Each number is 128 + 24 x the weight over its row's rms, rounded and kept within 0 to 255. Layers, rows and columns count from 0. Numbers have three digits each. The size before them is the row's rms in percent of the matrix's.

# layer 3 MLP down (transposed), 3072x768, rms 0.108, rows 1490-1561, columns 192-255
102:104120132120122152138128102153126103107125120120145109119147114109147151128134130124138132099132130144137121178197141116094122117145144132158142087136121153122122140106123125172122132152113106
099:087142129131138114115103121121091100122105126159120126128099175106129116113103096120098072137120110157108130113151080119153113126121118141162118129124111158138111100094124113160115147157135121
095:146155122128125165148156110134104074147103164115085118085148143133122180104149170097153099132096120142144137131110132103132128165141127142115137149146127146107137146132178117132150162127104147
103:104104149119152134109090108135137124125093118119101126123088118113129115128124105172164118123111138126128143154123148117128141136144136125115110124087108121106095087128089134118139136100115142
127:116112159144164140166132163143142151113151166143087095124133110114150159127122151112115120152166109130147113140098123096125065067112158101108120168120106121117105147071114153154129117128156125
104:146112137144175110174089089107168099132147119102138134130086133090144128166097110165163144057083143119094122130071127135121163112137166095096115148104148146187133115132142101138145114110133138
100:112139091110105160136157092150075122148132167101119111148150101123143118120144115138109095144127147106101174168146119117092099155146140147097109133130114121115117077099114124121141135109110085
103:127110139128109103122115157136115148106141106139179182131103121077135111106164161153164130146144139134126139133079135115091177106161122131124130165124115156151098139108125154127129117104082134
083:183186110082123121132178121085127087130087086163160124144123127141146151152094133169110149193136155138089141181124121152151106106160118124152138133135106131122112146107126126161144081122121142
098:141162087120140127167128127158151107096130186139114094134144128145142144141152144083127110095118129138151098114135156129130116084128097111119128132122117146106139110135113125089174156148111125
100:133171135098150130114162129094117058142094081140106101097137093141157127147120119118118080133122098124126148119191123114112083116152129131135122133126145160106121095172171127124140123111113125
099:144138093163120092137119085148102162145147152109077112104141124088118139148115117141154104118071118087126161156157170147115142111138130121145104114137168109149123116084146113135116137125118124
101:126135129135151123086146170124164115129133119134116094117135122118122093137139147144102104129148130092138146133119095136131152122085131114140157117119151122183170127185126109163140112135128153
104:097128149123122157141135145146138133144102101105155136136117111138097142082098155174151117093133143118130169105150121133181140127110171158141109173095101109131157120086119139134135129105105103
102:135121139152103136143106106125131137131132131122167128116162172114113125129130131129124114129136121146135166113114143094120121192137158126104120076145118173127136111124067151136126151126141145
096:136151113099112105166123168086137155079115165092103123094139175162138132103110143124140128095133122131125156090107126155136149131132138121118141133126107065111182110101111108156159145104154095
106:194138124188109099111106156128127109108111136137133135139142133090154146106134084117119090134129168108118155108099141120132150124128100090078126117165105145135118119151140098143164167109163140
104:126135164125104161127092129156127100169122117116167097132126132121135150135137147121106155103118121114125131120126158140100087179094089100156123110140106108127109145122141144151142098107139100
101:068157103129088119121126124110159137131122119118137112176124119176110134076095119115136147125146138142151084093127128160141150168145085116184158116126146131142149148144164066125164125095147125
112:116118145122096135128131123121141098147128112147109094091086092190168135120119118153096094103103118115160075113131157130147136123073125181131155151126138113133138122142115113130154126130125125
099:146101140151144159168138162121130130170076095107161156144156103129078121194114097136119109099128120089154164114178147124090108141118115139130124128117101125137120126121162155095140178127139115
050:156115149144109159141093112141142117063156162122161106121144136125116122127112135159115161192109106154121106086154100156102118094105147115130142160112137175117170168141132123133127143137135116
097:164113110094139151120117131112127155135099137139130157173103131134130100106110128150103121126126114148172129133113125118117106113113120165184136139155085141145129161140086100145117139101141077
098:115108148159146170151120081124120191114106164153179109103107155077117142177115148089102153119121124063123102121169119162114149074115148086113141122106141070134120145158144141099098184082136142
106:155144111121151145107142141154154120141124070108128082140163108152120086101075074133145103109123120117093083115041136109121093104155145119095120140116125092169168129141120152146141156153152165
108:142132130088137129077114101120118152134124176124158140168119121122142145181147145159132131136110139103087146113139117117130139147101097140140107155109062186109125179151122120096114113118143120
103:144124121101131102132148117112168095147127138162137102124119128125137175161121098122105114112147148117144101054162134150121122094114088122138127101079118097091137112114079145112184152132128128
103:150122105206088147125157094140134160093133095106090121175148126105150143116136159134116132138137116138110089123141147121130144107124115107161135129089138095144156134113146141115126120130148121
107:099122098142100153163127141088133124113178163125124151165128098121124094128107090122110163135111104077130139143224093120121108122117117093087131180145108112095164122112196151139136147129090105
101:121147136096101186095181169150129172112136136147131162106114123111155108151098094131142151136142117156106160114148129140149153125141136095131097105141102133142112105110105146135146105152130109
095:125144114100108112092126080146166113157108138149097148145084113152146140093146133178124141100091143132106109131121105094133161113138140135150103127144167150142120116153136140142156146127111112
099:138152114116155122104134128172073125149142119131183147163157114174134140169111130161136163100134142099098154148057174141129162155128125091121092111124160149140117088134106137105153125146145070
107:130139122124151150105123147149135064101069159116146119110128129100146144116149136125142104123134112162162103116122105114131115111080136119111135160077127104140119140187119088133149087093134096
101:109139112140124141140114128154105143170149140124113149104144136110119117130149127112127123122124115161125130165161128089148128097114164105122110159118142099125199079105152119120124131126103075
104:120155124118129104134124136131125130134140137093109101107139114102132142135121148104112100129119125137138110136219165095112074137090132102161108127120118102151159129125167128157131159159133137
104:138124138145123100147150133181138126130156121130082108109119137133096129140109148123129118108101163084167095146151149140163131120147101128091092119110096114101134098109111164141166136107105137
101:162113185142052169119171127144086136120099113124128120116128128182105103115140132136097108109139116144133139122170129130121088165098111130157152148101174144139132106128146095128098079101158089
104:159134166092115146155154147127093117152101102149176157102122113077139124139120093117114174162143136160120159152149116123107159120114138088125119125160151106118159133104125129135151113159102136
110:121090128129132080109090096128129074114112135124154112142138099069123095115139110137089128145123116117143127129125190119132122131095123139126119131163155110103142140112163115104123136169155139
097:141127086079183145108122123133161120131097160155154124148077152155145120113098141121148132134155125115121145122087161134098078089070162090145096097112121122138160142091112126156117125133095123
103:106062146141132142118125134134120157138130150149126144147136144136140138140166145128103080108152137110142150083117140103153128114144137136160115130138134121168133091099122133116126108154133113
085:105087140104091136099108142163100107111126120144149103120132108102120092118136119145096128123123101135122094091142125148098084141142141124140099168110138139144130102130115083103137136132160110
095:083114127120096123122135114136117131115144109103136112183156169127156115089110084144099130137125092085127145168163121139105123105116125154115113125122090137132148125081164120115115170154117112
104:110135081126111138095105133128132145156143131134110138168091137045151108160132136128174096116115085143128161113142144154108094117136123084182136128134111150117160121104128132172125136115094134
102:105178128103158123146092119099122118156121113128127095144070145136140136146114127143137144144121106125119113117159119088160171095131142091142129116102108126085120093130180167080136141124134133
114:151134172158115152108162112091174147148148129137108085126118160123144157125177102149123139137127128119109102129047159112118132139107133121145140123113129118146111120148107121117107138128100155
093:143122132159140145145149160130136153135124117094137121170133120107133158120117155129146158136121183135122122127093128122109114166126144139114109127119158126154116141129165081177123130134159134
102:146167120128096140139081115099128107124152145105145127133098120164136152147146132081129116117090105125130101114168109142112112143193098123138112077152154136157105119129140113175090146162111124
101:135123123162104131099152124108117098157108136114150084129118170129160146117150127150126098102130163143124119160141121147158123092091172100128147127135087142134131130106108144114133145072144147
111:127098137107122143162102173088179142120158151152102107143107132127160142152133097120143149132156115143131114120106152136139101113134136116131146102102133117144102154126108129184132120140104130
102:123145099083137145176100135071110140091108102154174087098095142144136146114120159115101110140119116121091128142140129159128174148130077144148072109129144135082107099141140117094163111177111153
096:106128112125143162112106120126104110082131137113085113142171097117131103139140148111121122158110158135144181130115166082096100122130153140108132149132140082141137152129113159136138142170098118
097:044139120119122115109144156147126175127139133136138125129099115103151081112120153132122114129147114126104134130134109144131138101157150105148118154139156146138078136126105173145095107160169152
097:137153067125140125129163116133099095145098146134134142134148151163128131130125136123071115093099112136107146133126151108155176152114113155137116123110146093126119103141122085132131081123137118
100:121132155132123119129119154140130103117121091145158133135126099178133123104096097140122146135131090124156117117163134117122130123149139110130163114098132159110111137129136142121171131141099123
097:151142139176148172080136095159127093117087112123089076151196115153103138092113120139104073149092094118112128113148095128145137136122149134118151116123146100168147107170109146106126157148145092
094:166138146137116183169104142163155153131081106140105123118130142095142104128156141114121143158114102170156198112079172125147149122119107126085142108107081126108107120115111133149171132134156157
099:104112121103134056154064127141137127126095162124142127097079127163199122130165099120136141150124112139145147095123137149117114104135127110140149088130119142173119132121104105134102123141127158
084:135091145138107164104142121080158111095148117145126157132086123102127084145098134137122128109151114110124163144183151075132133111099149079181115110123149143122150114096109168102091084146143132
101:125150130118152134147079142145127150137141115128103138120152127145129112124118121102106156114120145151133094152115139151115142119108130120123168099122158099100112135168152111127121117123131141
110:165121111063137103145141082133105175142158139140135168141202082155130121161142101149122142116107127119159106135102130117102117099135088115152115116139132119131121108146128163144134104122102133
103:141127079086155160117128115129145114113140162227153158113099142134115098110141141172100136105089137157098206109116150140142161114120146110098148160132123134102092187145073114159082126113111103
110:140151110132103092159142123134152127152089111109128098144170121147119128126125143141137142117132134185104112144100140137101106122113095131143127104104141110122128133096160121142170149120145103
099:135122145097121168111138162130164170161111110132139125135153140132116182140155123150144154161143131096131149104201115116153096114130156153129118147166148144119123131133129148152161109124115115
107:116149132169117121139092148098100103148106093138155092183117114158127129160148128138106119109134116124126076164210074121109096112153162125158167146096106099149113138105098140134124127091141110
105:106105112135155097146130143104106154114141113121129126119106118147112173114111104111132139133133046125163139133041164161111068184131123140146109144097147095130090120124094106097127137096116112
105:144118063118117136131134102141160097176120147125180118155141087136130122085136157138124079126112148165095146123095126149116152146119143123100136089117097119152115140142133112117112095093112099
097:136101124156129100152112138129124087171114098116115155126137130118138129113145147136159128068096149116148134149162139117082137102205146113086143152143104135127140111119125121100118132118147123
098:090144141139117168088104143144140124125117140104151131064098142115121089136144109164127153121123171105164111154171120096096108151097122107141163145151125190166135112105151150156164154123124118
091:109140113146139168085110110125148132061138139135111185178113138115145103131130143120132123103098107150110137072077094093133140116167140103091139113126141164153074140150115167113097135186111152
100:146158143125149113079104145132118088126148153103134147133119113147179099116086092146116113160125113168132131134208160154103102120148117118149134132149101137156130133148121131172157119122159142
111:141141134121136098126118140169155112142126140103127118120111098122159160132114125120167084172132069145150121132192154130138126129161125123110098150096128166147105166126101121147121116113132130
# layer 3 MLP gate, 3072x768, rms 0.117, rows 1491-1561, columns 192-255
094:146116106156122102107106114139160116113074105149110121119100135099116142146150118120093122077079101111142159139120121111116127132136121129138158101122122153139144119152109104151112089165126080
096:161127130152127143131125130141102133110141130152131136131122124146140111149128100149129149119117148059144132097125108116109121107141140173144100140162135125129102132113096153148117156125134096
100:130075114149163141081155148149143118139127098139121130127111095163164077117100137135115113130117124102125123120148163138148148114117127120095143165068151125138142114111122116121149128140142151
122:125125162122162145099096150128112132097062089147144191141211153099105143146139142126141163137126130093115111135131130118115076119106162104087128156112185147088161172131162160096124143116133105
095:135130131138124123171156118134123145103089114115160173157100141103151153158132120167146136124106118150158123131130121141119102118192112148099158098094109126119121156157118110103156129131133115
093:156147140129120130128159097117154143169128129136147157130148093130141122125105151145171154156140142137119084133160107093128139076111121108132128104103152124135157140136108107124129164094137119
109:104127134116126130135165114121134148144093124129109167159103136098131116187129107099108174130106132165157150102119084108091168140119128116129094118091125131176120091158142128119128160114161159
081:089170150137128102145142139139101155173146160132105097120124150100112120145159142132186156143144147141150150112123101149143127115123184144110134147176136119110155094143131113141117112129112143
098:159106120170128135135173142125070113132151145118155145139131133150147156121113140147144104158175131118139132114137125123152141128091114160091145123130130140136181112151137101150103138104116150
099:135165122132161145164133040115131130152157145074063140124136111128147136157146109159131087119128125121153133124132156163119094104124135102168169157130098151138111113131150132112120113105132112
103:145121125110151154116107106097145116116146098139136141130098117073128121134163134108144127145135074176135100109141116126109135105120158135103112132159142130101123157126129123168147105112169098
106:131147152062106147128072129112127166129141121123132119099102140144164108103094160119120124122109110069165119139101145092136108108107117124118131087133093163114196154167116097139110113124138143
104:143158124126148105107145124120100119167107149141125128126174135128097136064156157095122113134123146136129161173146136088124118134158067073131124159170135091121115121110120118144100090127192100
099:094112157096192126114156133110119151122138176115109127155117102114127190126173120138142122103146140167170119110113178137151119155129092161104126125163128116150114132126098154196139133156121141
100:179116171122081084142111124131144101098138185107105142109134107171086129093108175121141130144125156151115119152110098104108154128138114114136128158158090132116122102176128100124099127195134125
108:099119122149091115137104130097159108113151125095114138100093095141105154144159142151151092177143108110125120177115142115125092112142113154099121145148093103117146151115115115138132141082116109
104:144132133108125079137072140132099114153147143099106149125129114135172138152111126102123111140138125139145147158109134121158067157163090123076135111154112087108157069079095088116127171147144122
105:124139149165097101124129141122109111098116130134125147158127122096164143129111137140126146083133079136186087121100083154147137142078149099131125145115099130134089163114135117125075125143145142
107:143135093135117123090090180135110123118123158180147131080125158096118071155136131149121103125146151132121126126105152123172171141147125184117106113128115137193168129151132124111151125143133143
097:131132106150117135162142111128124150111141117134119125109157131111120172105142142143134148099125135120121160122164122119143107082138154140170121130140160099132158137093113138153099096150130119
047:120126151104116123109072117150096124128158173144126156161138137162115125108118138111119130103122194168153150085111072141177169124143128098135157115136139128142131170093126092115156134116097173
095:122153121172123093096180177166130137125145106144166148125064104093145124116156121097161111129175154101121146095094174085175162094098147141146072096118142094153139122138106080112138121147160156
098:129147127117145128163172172111131124148113109144107084138119128113139102143123118106081133144148140150162174142125121109121129155103165159154089104111143112149106132128140112124154124102094095
108:113177147149123122077087157120146169132105138147106084081112166137126120135095109156127064117137143085111136110168090119112157124121132094162119169175094149128134131127099178178081139161141098
112:156142118147065115168111142127093153131156136124176097149117090176103109136141152147108139092146153120132123100133106124095138119135113148157124152182136123142105148148163140078133130109104125
104:113129133130125099127182126108098108127129100156144139111152178177136146136140136121115095098133113120116164078148109121166127129127140100112107109106107160084132123117169146162152159155104137
105:154112170140115177118121177160104144088127124151106159112159113149104165134117110122089088129106122153170130130107188133133136132111102103119162154180123153143150092123174159156127112163152119
103:174105112108169110137097151081139119110129130158138123107147112138130153057106141075120121116165159100109155146164146114174107131133121129118143125124157169114140137130138099110153124157155162
105:129121140114143144127184098102128118136142117118114117110147143158082140138129075136137113143129175142136108101175118104121145150104175146131148126140162086143109101163112098099110124152128106
095:112134172152124083158117125120181138079188118119126135122087100138125142098147109089148147104156113102135075104138113123096121134140117142126140084100158096087097138112096084094132132105112076
094:150092124158075142144114102144124149114112150173106137103108128116140098163147099163141106171208147108160109145092103117081155135120119139079129096138139120174101103121187125127120090121191130
107:160138162152099147126162128127124098130115171109096167150173146170106099145130141157127114072143100161170129087164159126123109085109114122158138134130103110110118133080138156129125179131137104
099:169108097065109122154123132160149124140129128175114167132117117152126116167151116114134113129149121155138177114148106094153105106139091148144152106141172085107130182072146113119149148122165115
105:131152163107129146130109146123160127120123131136133131124095117146139116139119174151145100125113113155104134129094124171089107091139143159128139140119154131088106136101105151082148118143085126
100:134122110149147120134127112101098120091136114134141114069112149140140183127087151111107158124139134161139077133142103102104129131132135107100114140113128135168110113078158151101134115106156123
097:152129158074115132086151127158103153138099083135123095110090130167130107128145132118095112108153112118132140112145122129088163147153112126137168158148149149114169099123138103163097148113149108
103:133107123141159107151134167149101140125115125142123115139137127080121126132135118124128156165155126102135091146133123112115151086127129120149150105130125135086141123156103137158133115140138112
104:134080116065106107125133098138052116148115103093129130150122140108160109114192145158104146147131155125133133138090152096151139139125131130130153141128108182123136147126127125126070133131116114
100:142143134126138126115108129138087108174150144115142118142172043116178107112117108142146134135137171178134127100139147110157137099120088144173169107099143130119133153107156157119108150110095129
098:112115099184084130177146163128140109134135143162142113106160139116165151115133112096068112147107086142123125081127112071121126112129131126149113141090115128182119105100122151104101133121139141
081:148154093110118137075162164137138114170092114165186143115093125148130099144134071156161149124101178133112124137142112151117086147112125147131116144139108127105080135145116094157146141120137081
083:130140146103114171133157132159096169130130128101121153185143131140121119134148133100136146093149085148109170152106138132112149101104060175105141109142175089165141103148131123166120132137142141
105:102133147131123161132101147111106126118130109113088153140095166158146118145121157116124114101143163168137119135104168085139163101076173145125134129110118156166096190141097108128142145140166158
097:160112115128136095118130148168113132147130100108098111130126149134137169139093154095144148088148140140106138113110149106136099167113129163145138148143128142173112116088080120142172107106140157
106:139119096152145079148126109119124071136128190093145184140155157073128132119145105088120144136133097155080123081172135140151152124142093172075117129169133140137129111152126123125098161114154151
092:103140094139101131126155106078129153131173143114152108118110109140086126164110128116131124107096110130121123123144140116158111104132137139140135107118128137086159129145121139110097126136118137
103:106112114153104143123112140074140164091132141106117121127100147134155091131139112095106188095133114112135145133095118128158121126121128092138108115095197146112145115121107093138127138161147123
104:158093158152118143122109169102072133117116114139123180106137126135125130114144147133136128117166144104156163158135191146141125172134200165149143096153086100126112166130140118118114167141119179
114:115106132110082123162147129129139165134128121147136154097096110128112163130125115132119156160105119165132114139143129141136068085153119136106080140111135096094128135128118131163134134085126114
095:132104085076120143154140099174154168118139131132159137099077159114087147129138119097122165117116105054143122119133137138114170118128091168099124164173134100112131122135159127088088124170097156
096:166130156131141110102138138080158123141136115078114131114091151103124133153136082149143102108092148165132123129150073111137110137133163104145108129126139151132136181178097111115153130138188041
096:111153160118112118101109132105146144155151131136118095128106084122090129095157147149112085101146075125154148096147120116145113158085142110133151095150140120122111180114130180109141087104160162
095:139131154169149094165163123130097117128118117104110140119109109113153126135170122161113083133121151139098127117054158094101131139113108155105138111107114131152110139134085089101143213127143173
098:095106140115151154089111082159168133119138109108120166119078106165109152130106143094080128126174125120101108119160143103126133094132098141121146093130134117113096181139134139170143180150083148
091:136140163094106150141121117114116108114119099154142127165139164127153086128109081124114130112150117092118117076093099148116122109112157171146123131124118122168141061138095166121100093146096103
084:120132149122126154133122144139124131104111162159134144144143104139120176104082119115094129102145135141166113099131070148140152129172141091100134118112154083142179105128099133114129149130125109
097:100111165164140148146113117114146107125127146164127147128117145122085148139111090110161126129103114174139097142101134128115103099122088112121111163112117152165153132156117134143144154125123132
078:135106132131147121150096134102132109140115144119168131116161136206113101131125140089160117095118142126134135157121075155089140144162118162136109049113144116162120148148119117090128158129141120
100:143168154121126161122135164115145150128149157100158143137097104086177152106112134146122086169133130150103110112146128119111110120133145128159171100114113144130128127140088081101082114124095055
107:107105112073168101108099089129101132144095130126128138163120106096108065090107122116137164095090109122104081114122125095107152144154109105145111133125097181141089156126147153118101163118146126
104:153162145155084121120115119150115096132138127136107108156090111154123134131129099125136151132129095088139136122117136127140135139157142159096122092093110125129168112088142081144125134109176141
116:142126127134104132166149166157097116141099132133123132080146199103164120130135112118074117118102148116092137105129136124088108151128107122141160124156078104109185143137152138158119161112100102
101:129114107084109131098169143139105143098168155157122130156130111100133098085135135092133137122099114159107095146145082130149190139129129175106134089163142128166113083140166158127125144103142152
109:153109113178115134109120120112131152104160118140089063149122125143092155108122144114139099113090137185124139104117128123119119176133118190111123149084104101107153109124124100097108134075136122
100:083118127118097083152124160131135139111088135163169128074169123145128117162116126105142150112131149146132141113087132134128141103118075145117195114143148133128130117116172149116159158116130177
105:131110122139059149140132153131125115112135160129124144091109091136121145149121107141099123140153149098109100139173124128093121100117122161114107106129166125121108135161119140102104142115125150
093:171117111125111131107113124134137089085108142116113186117151151137139123124160142124113196104169133129116128132103126092146168150143116092120087137139091104111144111141086139127119114142138111
098:126093152149174109118136105106135098165174179134121142156122167161116115140138140153156114116137132114174115167132164148141109086148120125099164149151113086128144130082125122185152151144139141
084:126113155152069146123137149125147140126137143117128114107124186123161172135127093088109139142122148100160091110104099147131137123142149166127146123104119153130161139134106159133086113126091120
094:154096135152124147148132141131134121147126109100142161131128162089160099122140139126103127138142121146136124106112089133140114091150114121113115087099144106092170125160096112135087156124105109
101:112136193159146124132142138085131132122111119123113145107105121121118129107147078139129084116149176123151124136112106157154131110106138112138126077082129141127099167157106149109147117125142127
# layer 3 MLP up, 3072x768, rms 0.114, rows 1491-1561, columns 192-255
096:125113100139155119132136107154147133100117124142121171134136137150151134102124129108149110123093174091145127104129116089149130128103117131139100126123167122173181110111122133140133140148141106
094:120096143172096114120180094119094146131130138125117125112123118120128164116178116145130140114097145100092130058149120096156117117094129150121112141089109172083127129138151118104131114116122141
098:145116138117134119150132149109076128128115124146127131121108159104094123110160106121157116090176136119197122113152103163069108167116101145124146141140113143118106088099134130113154124142086128
125:107144130169177126135110111119124131134111103125169123113126086108147091129101117096091096133157125126151092113104134145149074139104120077111095132103145078078117209122124156185124132083150172
098:162151074114119140092140126099127129114118145129153144138161116152110104122133092128137119091087142131113141101125149158127126138114133086114148146101133122117067144144133136105143136139120143
095:131113140102122131127117095174136156199101141121117101150159106195131090142140163118119190109117164136117113156144162150133131097116120098108116113141114131092117127116113157084162140084145098
113:151113143112091152098134137137132142118136144138136161155145133115142142131110128123108136140129125124090161114143096074113122128130121124103111146121148117114136169149164149099125121163168112
081:131140158091134132124134119131131124096117119137075102163086158143133117108121129164131140139103128154130109082130105185150202083163103111087130119137097104108169158123109148107098115106139163
101:107121111087139155116119095134125102133131136139075142095136114106121111116149132115126142127141115108124101100140179130128139113127120147120144157169127134094129143123111122131101113144128162
100:100149109151132123159118159104151087132136120100126111154170068145150147121125107120136067140108137133106137138130077151146111112155118103142139144183111099133102099133155149142172127025186075
106:132149104163118135125132134140130182098121099142105093114127134098152102123106118139094147112108111093123131193135147143155104080121111128116141111117119112104120117176115074153130111123102114
109:115133146138107171129123122137150102099146124130145074152134114120119151121122148128154094138076156169090115151087101187124171101151147100136129145123139110138119144170123107133078152097126112
107:103123139138140143092131143114106154161122174136124113148101114100079133146120124107107156136122140184159150171136145151144119120095112143112117144117090089061117121114112137129133140124165135
102:135121118114133111156134172135170158131100074171158126116119136139086105128125130152135137119070099116082122150146109119121111122117154132138124121134095133175107134147099117151126078110115124
104:097126114151163179099145110115125147148119105160145115110076119098143138127147136105124123093147144139155127119128155137103134132127131122108134129130137118129168128114084116133104105113168128
110:150145139127091112096115142108111093136115117132117108111139125095141124109083163105159149093117149140112121100104138155143151144155114138113123181167109117147149145121120139118114148162129134
106:121129191090134160144104117121100155163173144078137134111112147091135113118103117140129082076145124107137103129110074137154111136121146161120135100177102131146102112148094112066132111150161128
098:146112110141098082109133096096151131124088137138151138108162110144126151144134119150112146087132121120111121107122162104099117140120116118147133151116117123154130117110131136112121140156155134
104:098141141108134146141108121121100146114118129106133144082112120143109140138121180148101121108117169140163122099169159130138147170138108143162152142131125148166133123125123116140104104136132102
097:136142139146095137127076136142123106166125086086155126122108128132115112149116126193136120097142110129137113123143174117149140151135133104113094099146162134121114140081124121161139166152149099
047:130143164103167145169126113130116123146151134087102127102148134128159119123088164101110140096068178151090108141112122133126108154089175151129126135146102092130138144121132171182114073146125139
095:126117142110172149108136134139166156162107143151177133119170060141132130137112121126148148106141150107107142110166111090162139111143111136166142186118139119121173091135099110114147185138105131
096:150081124139112180156147089094106119119130148148144135160121144127134184073135098146168153178110149116133114102129136074087137123111091117141122183102184127136132137141149145138088136120120084
112:116157135108119125128104172142113125115160115123120135135120127149110162139088148165115127150123127096136111116149182094114149172127151132097127202158134120082128134142130115131108158143131095
115:144165170179096138132177149151129146102135123125104186133126127129089160128138114142148140132114108129055170086114143171138201143125105140139184144090145154131116152173135084108125163076142085
106:132105076136101124083099105157125115127153103158126145140093189115152095135116101127144117136147122117148139123129109128119121119139093147096119096132071105093134116094149131154111100056136152
098:140158175113104145111110131152134141155147098148152114091115167118137139103136111146122149117114135142141158091148145138158142108118123106125096138125135109124141154139179115084139162160165137
103:144084089100176140134113097117136131163080155106133098088145112115124095132103118105102086154165125129108129133073145124114146116101087088173098154114122147136124140136106120150114137159159168
103:094139128141137131115102135140155100100155129141127150097093110151150118136122073126148125141161113075135132131121078157126106126166142106158142085105116076105099097099126139114119131170135154
093:104104158164117144159086175090092121106047153160122132091159106144088129129117140154110114133133129144130127145129141182172102079155110113151167144133096130119131137150147086139146109174113098
096:098122148064113133115109144147107120125105132100086122091142145143147147145111101093131105147102145151120170137127142129166125108162121147136108144135152187124134114119075116113152131137102072
106:130111162150148103098060144084133102148138143128138125128125082143126152137163122124121133153119122137123146095128154153132114121113134132094097139150162099122115082114125099137137127095152136
100:106136116133104132095119128153121118125111125122160096149132138161115102133163092120136128160149143149143176109192124130156100099146160134106157151117155142112117164115102131143116126189149116
109:105094106120108118151168116141127144150186127114113092171127131107160119191152138126125104096157140145153146104122140140119099134126139134161161115101076092123114101139131100096120096097159100
105:109128136102103146136086134166128136089082122178152078142131142085125144116174101152153145133135164159124154156171145134137156093162141142087154120126123154133099092196129145134114108137080116
099:127115136089109109164141164158153123142127141124172131140127098119137124109138112148092166152141128135154114178122091150162100137102097111109157100139092150122083148101137113140124146147108087
098:129113138175117161148120142126123092143157141151183098166086147072123149113132103158150158116165123063129160116146179099114186097094119138123107179158125145143139118123107109086145121149123117
103:156153182126086122174115148126131100163163107160153112139122102140144104129124144112130124152156118120167112130162128118108118129118120166134104156184107096164118128092126099128156142130176119
096:113127141129138107128127141133130121152137089103145147158160149152147170115113103124121121143160150110125127118136138105129075088118146081125085106138104144113142129162123128122120109148128108
103:089094151109146112133189145125101140115138162096139083084104149116126117150113133118154086114098147121110150141170140112158104115108128165123106107130152095145103099134139098155147168149129141
078:117126135149127104135106119128143132140128089159108107092131178127094145144070135121139115128137161101116143167142101101123125104184137120127133131141143133136149159139149118162127084132153111
091:121163176103120165122132112172101126141105122115109129154104149161126132132108134071160145113167143095123127121133117117113097104114151165146117101156158139156096098077164153130136115116111131
106:105157117140167132123158148124117139148115120141140140120140171104134107118149111128127075128113087098084130132122149124116141146108106165122153157133130149085113139097088141132108107130146137
099:146124137127107127112123101129149135127100121080154125159129188177118100155126125103175100103116122098103075147141150079136173124110140153137148127170119132136124142115124126114099128150114114
123:104143166109106175138146150114107088155140118142098100161154141148126105084148158144078143126113154114113146117128143153139156125115143109110120082092112142144102126136156131136125105187145170
093:164135102107133133121114124117146149116115166121127085123113117118132089156148181124113134120176129107133112150144149119153116141147122141123118155114166137141156110125131114120177137133136185
105:157135123130089098136145129138115122120146126143075130163135168149096119128165109102116140130167146137156116079086157150145138134123117085120108158132106132110128097127129162118137148130141123
106:167150122109110136116172100124137180116116132137151123142117148136125133099142175125147109180070216138147137138140163144137136133104156088125133127137081124165093166105072165135121109139125173
113:115116116114159121164116104127153166086124106164129124143153118111125154136126157103135151160134126097126163148187122127084090130124173138099156132122050119120169155073109120154114121148172123
100:190189090101159083159133135147112175165122160130153143083172114141105147131134178110118111163109107104114151132148112150129151134151073137133146130134171159115079118121122136140108143095112174
103:155146151118109118128102140104139144134141111092136128163117133076139161143117116105149131118154113127150135165161145146175116125151169144116152134130111134106116101099151146107122156149125113
096:095136106108153149077118107117121200121146099139144133120125109137092139107133168145133106131149098153150119115157144134104181110141137095126128131091155093132128114147083129131120136112142124
099:144091070156141181117114135136130127132124129103133170141085141147101125104114084120173132084088117124066120134112102149097138109151152128111100148141124126093116142163118105107116125142098115
093:083156090151126122130116131145106124118148088130132088117136115141115089107104128144100128114145131151106121127131117145101129162119139056113145161052122141119111104149113109112145096117117093
090:132125134171131153100114128151156150161113143133161113123158129122139100189146111095156128126100145118160137135132136072148127109166129106135139118110153116124124162143148124130136114131134116
086:095143129138121125113133145167105172151136102122134141129128132135143152149147146091103128146152156122136163175137145153111117105151143128124111098119125155093127126137118173133136089124161053
092:096110127174175147121096110177089125147145132159147147076124165135120167157150184125114112116108118177110125137144096117120148149088130113099099077083078127165154110128110112101125152170083117
078:131117134131117152088138107131131138110151133135165156148129108120117179125120145108132134130116067116093161118166157116119142180144110140122099125136125110109093108172126099125125094130138126
101:115118130113174088094109099157128159093090111117130174127112117121172104102147133120132158102062153144112150098158125149141169092124113164131160124080113091136095139154148146190115119117136158
099:124134122133143180169106132150118133164117057110134130105166132130167173150124127094145089102106098129164086159112169147134144132133106146126135145129111098112153094124138094134130105144155115
105:119143137181162132120117140112079126182143160156160155131098145112110145130119148086154144112116090165158121162109097126135100115154125182152085179118172090083128111145128118148132113135160142
118:180140112142109099129154114104142124111094185150142135147140115158147134167143118116118139120134123147114149115112124107114103145143136144113123119083120106110116140126134169150151136121124124
098:092105135119145112140116132165114128136129165173084143134099044135169131113113135122106128150124118150088143120132183116122119103132147180131091123089136118129108099102156110143110107134107080
110:115143160144119126139170078070102156148113128153113141130123162131126148149118103122148102091163117118117132179096148107131160130087140137152163136096130122140177136114078127109145122107132137
102:133098103142148135143148127114107175123151117158122154136100149088101154112112135152144176089144116174147125166119152111099164143110169127158100146146110115127167155125080108150147098116104139
108:138098123154165122169141084109161128114164108113117122163177151148144120142103133129156075108121117153095193144118121153133119097149138102112148121104120123154155137152180129126160078146108124
091:143119121139127150122133117149158120157131118126125095144142114142113115093097119144144145141092133131161171150133127124077126098169169117135162146121070169112106140095137116198101155120101132
099:143140131135112109096126186159130157107104124118130199113139119121147156128131117085142099121125113152136149150085137080097127129085128117165102167125131082197148131146136089152162131100120123
089:166104122116118131139120106131078109119110145108099106089149084131149100094107153156127115123105149123142163132093144107133141106110104112137157137110176092127084139129134120177139118168116122
101:134177105136155146137134120152153143132098135139114152124139144153128098139127126148098122082172106131145096095173137102102144141144172140107103102112106152114160151142113120141150116151097119
110:110152201196154114092121111118159148109120151116100091110092126157100115103094108147205147163115144121166102128109136122100146143111128109142107141111134153118114143112121136137149148137127114